{"num_hidden_layers": 8, "hidden_size": 192, "num_attention_heads": 3, "num_key_value_heads": 1, "head_dim": 64, "intermediate_size": 512, "vocab_size": 4959, "hidden_act": "swiglu", "norm": "rmsnorm", "norm_place": "pre", "norm_eps": 1e-05, "positions": "learned", "qk_norm": true, "attn_scale": 0.125, "bias": "none", "tie_word_embeddings": false, "parallel_block": false, "init": "normal", "init_std_qkv": 0.0549, "init_std_o": 0.0, "init_std_up": 0.0549, "init_std_down": 0.0, "optimizer": "soap_variant", "learning_rate": 0.00548, "beta1": 0.95, "beta2": 0.98, "weight_decay": 0.055, "lr_head": 0.0103, "warmup_steps": 33, "schedule": "wsd", "decay_fraction": 0.561, "decay_shape": "linear", "final_lr_fraction": 0.1, "batch_tokens": 65536, "max_seq_len": 512, "doc_mask": false, "train_tokens": 208200000, "max_steps": 3177, "dataset": "wikipedia_en"}
Each number is 128 + 24 x the weight over its row's rms, rounded and kept within 0 to 255. Layers, rows and columns count from 0. Numbers have three digits each. The size before them is the row's rms in percent of the matrix's.

# layer 3 attention output (transposed), 192x192, rms 0.158, rows 14-38,77-101,141-165, columns 128-191
112:072082120129140052124166134135144145121103144140095121167140104152103132131080150139122088133106100109061135107154109137096155146111163130125111094121119097125119124089116158145114122129132115
118:098143114116095081134114127129103126155173138140117149099113133133129115080122132117122130135128112138086143085125069127160157085151137086124131107152169124141125127145141117145105107136150130
108:144127139125161157142135153124118154148146116172151130098141108112084105113136137179082146128163175111121120089124117140073163099128151087133111152128131146150139146100151126126125159138114133
115:130110120145100152140125162149122181116124129093076144132129106148120125131134160158140120130158111095125129138146147125117157124210135150116070120112156133147141070097099128132136120134132120
122:103125146138118074118136153137129075101155118126134170110100145125118102111162150139172095159098099170133139136109148141114131131143161123103099096129134163095143138141102155133134113135168121
108:154127098110106097165113149102128136124109179144127119102137115147086171119111140148107127122118142111129111123160077125155135139096111132139161141147133137153095130139126149101100138137129111
118:155117104120092137106134142142102125144158162188157110111133131102112146132132132164132074136148090134086102138118139154125117111109104128117152162095145104119134126127121130173097110126128164
118:125103098119146158124081103195143140142105089083101137196102141121093092112133139157172120090124139099087144095101073116155139123150142143099125151167118130149110153099149103153138121134141137
112:138090138132121118132111126131158105154135096175116112117159118150072119155127116132122135131110107144162156133130112130125118157124163127143129119064152115150134113151158144127170106169145101
109:117184114090104162117109137099180114136148160116090120116120134132115117155171134088091155130088104111113145153133105162095098171150197122068157073116161106090138125117139076074120124135110135
119:115147152119091164145114164126144131164143120118125149094125091141092146125144123123106150083108123108110124124146083102140115147137122117056147154125143128139116168127088160108140140113180093
124:151100145155155114140182114164118128125085164136126156147107131114118095131177117157146144147156154151176147091174117126122151139120163110119103112142144133117134097111165125124173164124102124
101:143118142107121120118100094135139077131131124135145085123123101135119137103149144147080132110174144156163086126097117134152093110145121120149178170098139083136105097124113092119137094120122119
118:140159172164134134117113093117129199124175122114171133118144154163136112141095114142160124116131124132105141129103124147103120154132113128123136091123154142168164133119138151128174164182147106
100:158050149119130119099116108137138144137117093104106154123083141134176161113142105118157127136139154137167125163145109122148162141124171144123176132150125144137118139059163128161121107136136083
112:090095144111148135141168111145177165147150158115129137151146147122154131116139105124122143139145231193128121072115176119139137124129114131149136147099115061134160132126123145128085096133090124
117:089086145118136153096103162135120147132122157130130152116133094088125146174155150129113119167077115122095140144137154101127106121071102103126104143150125157149114142130106098100138086155135120
114:130148130147112177090132178095121136168130163128129128137147137117157125139177111133157170119207158125162121161115113110129155136135175146123130120101113133117141128136176135164151124150129073
109:102117069115092130081115101150106116128139108106104144139085110148133104122096117136152128154133157116133170135121062141140131091133100124126116123131132124128088107157096154109150103133159124
120:122118125158117135122119125141102116130132148141129124159159115089132109125144145133099095118111113162206084148119116114146090178101113109108112099130121164148113146135115128113116144143135101
110:108143122127137096147152146131127100093108121104144131165088138146135140149066145142114128161085149109160084122113121147133103103161174161081129122114096151129071119144120139154167124127108113
110:150132137098158154144111095127129133129128114086102136099122113131150121080137086134080117156149128171136072086102140106156137106104094089114109108129122114132130126068137115119162074123151137
110:149151107112134156154145141160131119163123132128098157129146134075098118125136154148133154131149096173112163142138133124118149106145152124131153087116120175105120129097139160130128077076152113
113:159143106190133135132139145130107113135105143116093090121150103115129104110137129115132138141087128099133090122132182126132138122095121146133122099128122139143133142080138135146066151125161095
110:126138156139119101096118154107126158140148149139146153129135137106130108176143101123110138134133133097160162101097136110152149108146110137124050118085130155109148132120110092147136078144119122
097:074139130085120129136156115138152135121139100145126142130137070143115132148146126127117137096146120111111159135130150138127102170136130091126087105144084132110128157147107124139074120139114148
089:133097136130108159157084145127128138179185147097114128114130091104100151126156137134157138137157134085124161188087140100128161103148101110146175163084187134099116167118146121121152099142157151
083:111116143147134181112139127131129164129095108160141079118146126115148120100148108145131120131136112122151122123159135155155098128105126184128163123108139157133156133172127114106188100124115142
086:159118107113143113123154131141130124124156129121106112129123104134114086131095133106165070134134125119169161129126145087164123131107112188117123165108141129104148112128151128129184102120153127
087:102111087145143094128118072144187094151165146113163115130124142139100129119137095160127081131110117119095123149127158096150147096087154139164132164121139111147111122130151140136172088118124142
085:130146135123119136176097129096139108094093117106161134166090147130127144104075120121103170140128137160124116073155115137119130123110121165131168136160148110129123160166121154095108125115115092
091:090140148095131164095146133166171110122134116115122110151151128081164080140180081079143161130119122151130141110102140146089112130119125139128133122122123097133137152102133099146103118098101129
081:125120151139168099126131130160122152111122113143119136106141145120144117165128145113138135119146156161137135124115134139101131154134146149080145134130146126180130125134100201131140149184118130
090:089084176137138084129131142104151117123135139164156145099132089130149147099080125141069146156083095128133110152138150105110136130102149142124139123148142098090129144098113178118130149089115151
083:154139180119134160187130149119118171138154129132110126130110137117143111108152132122133106116146125094140129157086137120120150139118147169143149161161099131164121145093153146149164116092126102
098:109100135137138145106120126178102101096109157127146163121121113126121133136103137141139129047151116154109133170162145136153133124158110108167102107148082126111185103114129144149132142095104119
082:105146134157116137158123128125142131093091144133119138147118129119178091122107114145138142103106142148113124121135139142111163133153184156199114139155136153141145156155119145122086136119113147
081:108114143107160135117145131108102127133136172161144082139118153154161137113130121083093104072111119100108162142085137096120134148156086141142116161126134155153124140183102156112138067173126141
084:104126147076130134106124181085106153151143091168134174164164119127124145093138148110160127153097120126082111152111105142092151132164140105159103092152102205091140122164121153146122165100130171
081:113107128100132135093135119180073093108122106112110108137115105114126113114135142109108143121146108145133133147161112121095124127144122109140166105133117107121109094138070097129091121094131128
100:142151151112114110164154148131135146131127144123070136079126095122108132077130107173161118086121074115100107125128129157118167125111121101124108118090121119146148169144113123143168087161148156
084:126087123122131172138068117145136149115141124117127111107089113112112095144132157133156154084100069094165134108182115141151152138156137119126116097146131199137114132128133139136092130119147133
085:141128088099146148135158154100145129155133093117133103104155180133116102137149079110146103096164122103165136117112158112117154172140146168089133127110075124086120107149110169178104135126142142
084:148113124115149150120074133145184180099151103163141142130137128154097098137158099136105108142132134116103142115123132120123093149165103119160167142166139118127135091152090151115119089085158134
090:164121119102148149122128152086143186134139117132186125094128106173115131138162138125125140068129102139112093116152151133111155147131104162089123152115123120104130117132155136179134172096128143
084:152158130092107120146148099125111143133116117129070149135136131135137139126135081128108156159142162113091122104130139136155161120109127134109145124094151139126141125138130129111093119113164155
099:118135116123096098154121127165125127143151096099122139103138132130105126111202095169126155160160134122139102129172155101135122139103106158136093108136089106114098131156125113121102142138093120
092:097125111114137132083090146106162139097091088094129145141117122101131127156144125129127107118119130123103119189105094095109138158134121145143096182140145124087160101164103128113147110127141117
079:133138136107165102112133141138129156085146141133123121102130133124102117160156140112112148106126130109145117113155146192102116139137162133112141125101122142111105109114121106103104166129112125
093:154172165122122137130089137170082064110139143139125112155119127129115125149114104114145139123176139133133133176107137151110106125180155112086116125197120153155119110154165092119145068128121105
091:135167095155114136120131125139138135126175140113138112134111173157165121135122139121148109173133113127143109088154129114145114125141135144125117159117182147151102121102147134133103137122110095
104:145197124135146162126121098109120106114120115158144122097139171142150085148143088095124180143106139190160122106133120135153132107125110132101124116185106132142152091142140105146125160111070162
103:158167123137127139149125148125154105116127114139135177125123144145090131174127114172152120127136087119128135073106150119092071123151115149132107127077095081137125109129110084125092121121104147
092:118144136127105160105117095178137166132110120124131138150099127118165140123113135147162159102124140156102094149122133119114096147119117101114074111122146096129099114144118119153133119122188108
085:125131147130110098123142148133083133156099122143178068096131136076115159111058157109150159138103136148134111139093108094105113139131128108111174117133130127134133169133129167129143167126133115
092:135121131104154178078168097124099181159110127135105114151136083164088129138129123163172085122105124088115093146122140101142104128116145107134131181129119102141110122123176138181135117160141133
103:157100162148107138072149108127109149200159136121137124125149121110104181187119113141122084142144106113133155201120140142106143125096123084093136140095099134129136146081136157157149101138135146
097:119130142157138151154102127154160104119104106109146142152149144141129099097135123109118154145105112123138122185157128068154125116124111118161097108134102161136108092139129130082156124116131104
097:169140100133110161098156147161075117128096173120141109132125177123129144143171157131126097159163132147145118148141141120121119143109123079132128119107137143132148122130103093113097123123170124
104:089164093138124127088092140121122130123081171124143143134080132112146160150145144146130138104106121152109086096166123137143123138113121114141100135158096132107127140127100094110123117148160146
102:118120148153172127124163131120070149137150077130155147124108131122158156083119128170120094145125121100138166100113128112136115109118101179157115142128153099186090123142140139140131064169138107
095:140158106095156140128113105117135123100133139106131095150099119122118104126104124116132077135155140090143133165115149066112174075156095139148092121156122151109102089179182128126169123188133129
091:088131077098108114171077162174177120128129076107132139130168137130143162128125136117130092126085165120126125173121107163146092131143137099134133127080119151140131147098115127155092089089181111
093:139131108111145108155128115110115162156134171123116128131120159097102131157129117095126126097154097092129107128122131091101123144155142139102127135134141124125147121101164126149104166132136129
108:118113086075147150146119170123128090146131163105117111134116136098137190103127144123110171160098126112153109085141141125142137131131160157145094089113108143120094129120097094090110121069120130
098:108127113109136168147141125146171132133129148082169130141132118117106110188110153113115132094147116095100149130096171094083095134151094130144155131137133145122114126126141096083111146128142083
109:152198153153118103146127140160113104084092131154128124126150135146111127137135121119115144133128094109127157157146111166115121107128120099129091131127132112135085114140108150124172115150152112
099:149092132099116094171135094104106152103134139126126118150109105117135144163086138122146162146162123143119110132126120195153111147150130129138163078096169138102145114123120114125103177098083153
091:117139163107133111141185075152100110097121156095104141122081112133112150097093119132095116098100121151091125153140164122111134109149124089111135105116160146122099136138114154129118145127154181
098:147125139128081093182132151143140102131113126162134110139137146136130122112091113125113106123138162145136157155144162131129077127119125104142138118110165123124156150143119148150093136153103135
100:110093101111144133156123126129157159161148162156149118124109131195126164112153157146112075132150090145124166105139105138101164101095117135149142146152127062115099109135114104100168119143111092
095:112153148164176123119137101097146155111139129146160125152128144124111107153163128103100118065152094128171160144118115115141135127151161080149118152137157113139155143125082121131147095148164104
093:129145129166135148143177135152145122143144139192155139147173157106096147141123126120162109127101135106116163119176142184084126136127116092159156103124118134209122128148114126122108155129121141
097:117088143085103122129148099148137115114098139156168117140143135139143127116154159099090140158140152130116120107108100076130145121089113162126149150106121112137089133109113177142140123154114131
093:101098141114122133128112086150169151142140099152162147105108123115117132112133152137133119145146123165095152112134080172138134122162106094133125155103131102125120080122074135121117125121135126
# layer 3 attention value, 64x192, rms 0.142, rows 14-38, columns 128-191
090:167116117140117098140116147171170155123110153101126128170097112132135159130105136153123119115151139125112123108154107143117117171174110125123121113092127117148096148127128137135112123094152111
095:099108133114111128149172127100084100112153153098120117128115113139149138118161107087117130134140132131176120144102124135124155173128162120083142126153129179148088139080115146114135189146139109
095:089109102121086119124119117114106088129121094133155107097140074125100163131124126106141120126133115098120144163131100130185153131147112134165163106122116153132120180149112133130107134134088110
098:113120150142119150182131131117156144086135112115127171105140128123174114122124127112141129139136131115164141100116150128115138141130145108118165083150144114155134132126182128167110138119107124
108:117114147149120127151151112140135139138117121179145100100143153118151103121142116127180149108144153134132165125141107161130172124126104184158132087095162117145158162137141127136144160117119161
108:125143143115172151145105126150155119092109088132163123153061149145140110116116112088137120124112160115126107107094148133136112127151131143119105110137142103181120131141112109112111146098137141
101:102139129102065121190154160122161159121160115122118094163114073153133159106173120139122155139139167151121143105139141166150095159104154160162138125100099089134135149143144157118132180125155110
102:132152165146111119158129115088164102147138087124141114137133066075149095172126132124117136109139126148114107144104137155150140112123119117103130112138155118144154127167097122106114138110104138
104:106080133116096080121147080171132128112131101096143114113160128154104097151112153132125127137169138112153173161136111090118132085141126128128139150134179125048159110113163141093115135157077140
107:118108110140135164131179139149141108160126165109143091120078132132137098124150148117148108149164164153153129089164137142117144108076158072101131127129119120127140162154124142145085189163175163
101:131119119105129140122157106130140126143132111143141150052109194112159131179145133126099146176118151092200139144112122145132119200086106123095106118115098118176161135105108140090122149115124154
104:119144159164095164108122128124140118091157131118137141107121110158106150180083159128122132104140071155115119095126129157147149154127125129144114113131126106124107129132114109105137125112100139
093:164140120139093124101110126120121103119161121126140153117114126113175104125093143131096206094158143132128195097157110126145160161112113124099131124094096130101127138156115114118141108161118104
103:101115127151117144142121117152109143143096104137120168129117151127147133124142119169157112098157117114101096164113146124145142115141126127098124200171096118096103158135121157141145106190105136
096:126168136177111109162171122072150136121125124161116125142131136100159087156159177154108129119129130131156139143095139124150107081106134108145135105145151122150118133140166112131121152140129158
095:086112118070104144123155126088147088130133106131120126126126143136113173103159130128076148145116104092132104173117144105120103165157156144121107118095178153119111153142125133103147089130119137
093:141188137132161138128115104150149147120132149132118132152098113142126139117156144168157110135123160164152125110113120086126167116127087143158092150208101131162117119142121144149138117162177132
096:114169136141088103114163179140101130189114131150113122156114167119160114149111141105103132129123125115137156160072153130125104166120140113146099116123127118143153128167150147108129130159118118
096:155114152151158163169104113163107147118130164135126086088124153094097120118129157167104130139108121152144140122123098144144123151125092128110130128126122151099121139107158130132121145145130137
105:131149141156113144121129140116131090130112099069126150104068131140135134109101148083162151133133110114137154105155150113078181131135141109148130115104055150094101126143156154136096151153114186
104:163148109150109138144149134172110139152145139168108143140123124104157153150129114082139117101158120175114142143127140109134168138118095086149127103137141127125124158135171135159117137103124122
102:139127140133087113101083195111093113097124156130122157123115151141137126136153111129123135118145123102130108107081118146155144149148154157070117119126125121104124159149122149162102123141080095
104:121133121117113119117124134133136140190111141124119141103125113155170123157065154149149136093141096118112100113155136105179071137129115173152122111147082147137128120140149161167115150116128161
094:120110089156140104120176107105153159159146147087105196128133102137124137164172118153106142117142128139100151150128145130158129147100186105125143105124109113131110140182181174111106153128125144
094:123122117128188142107130123149144163150149128118120115066120086137096148142105081110155135156133109161118141125100089124126107127116076147126124168127114093154151123121145114157109094142130173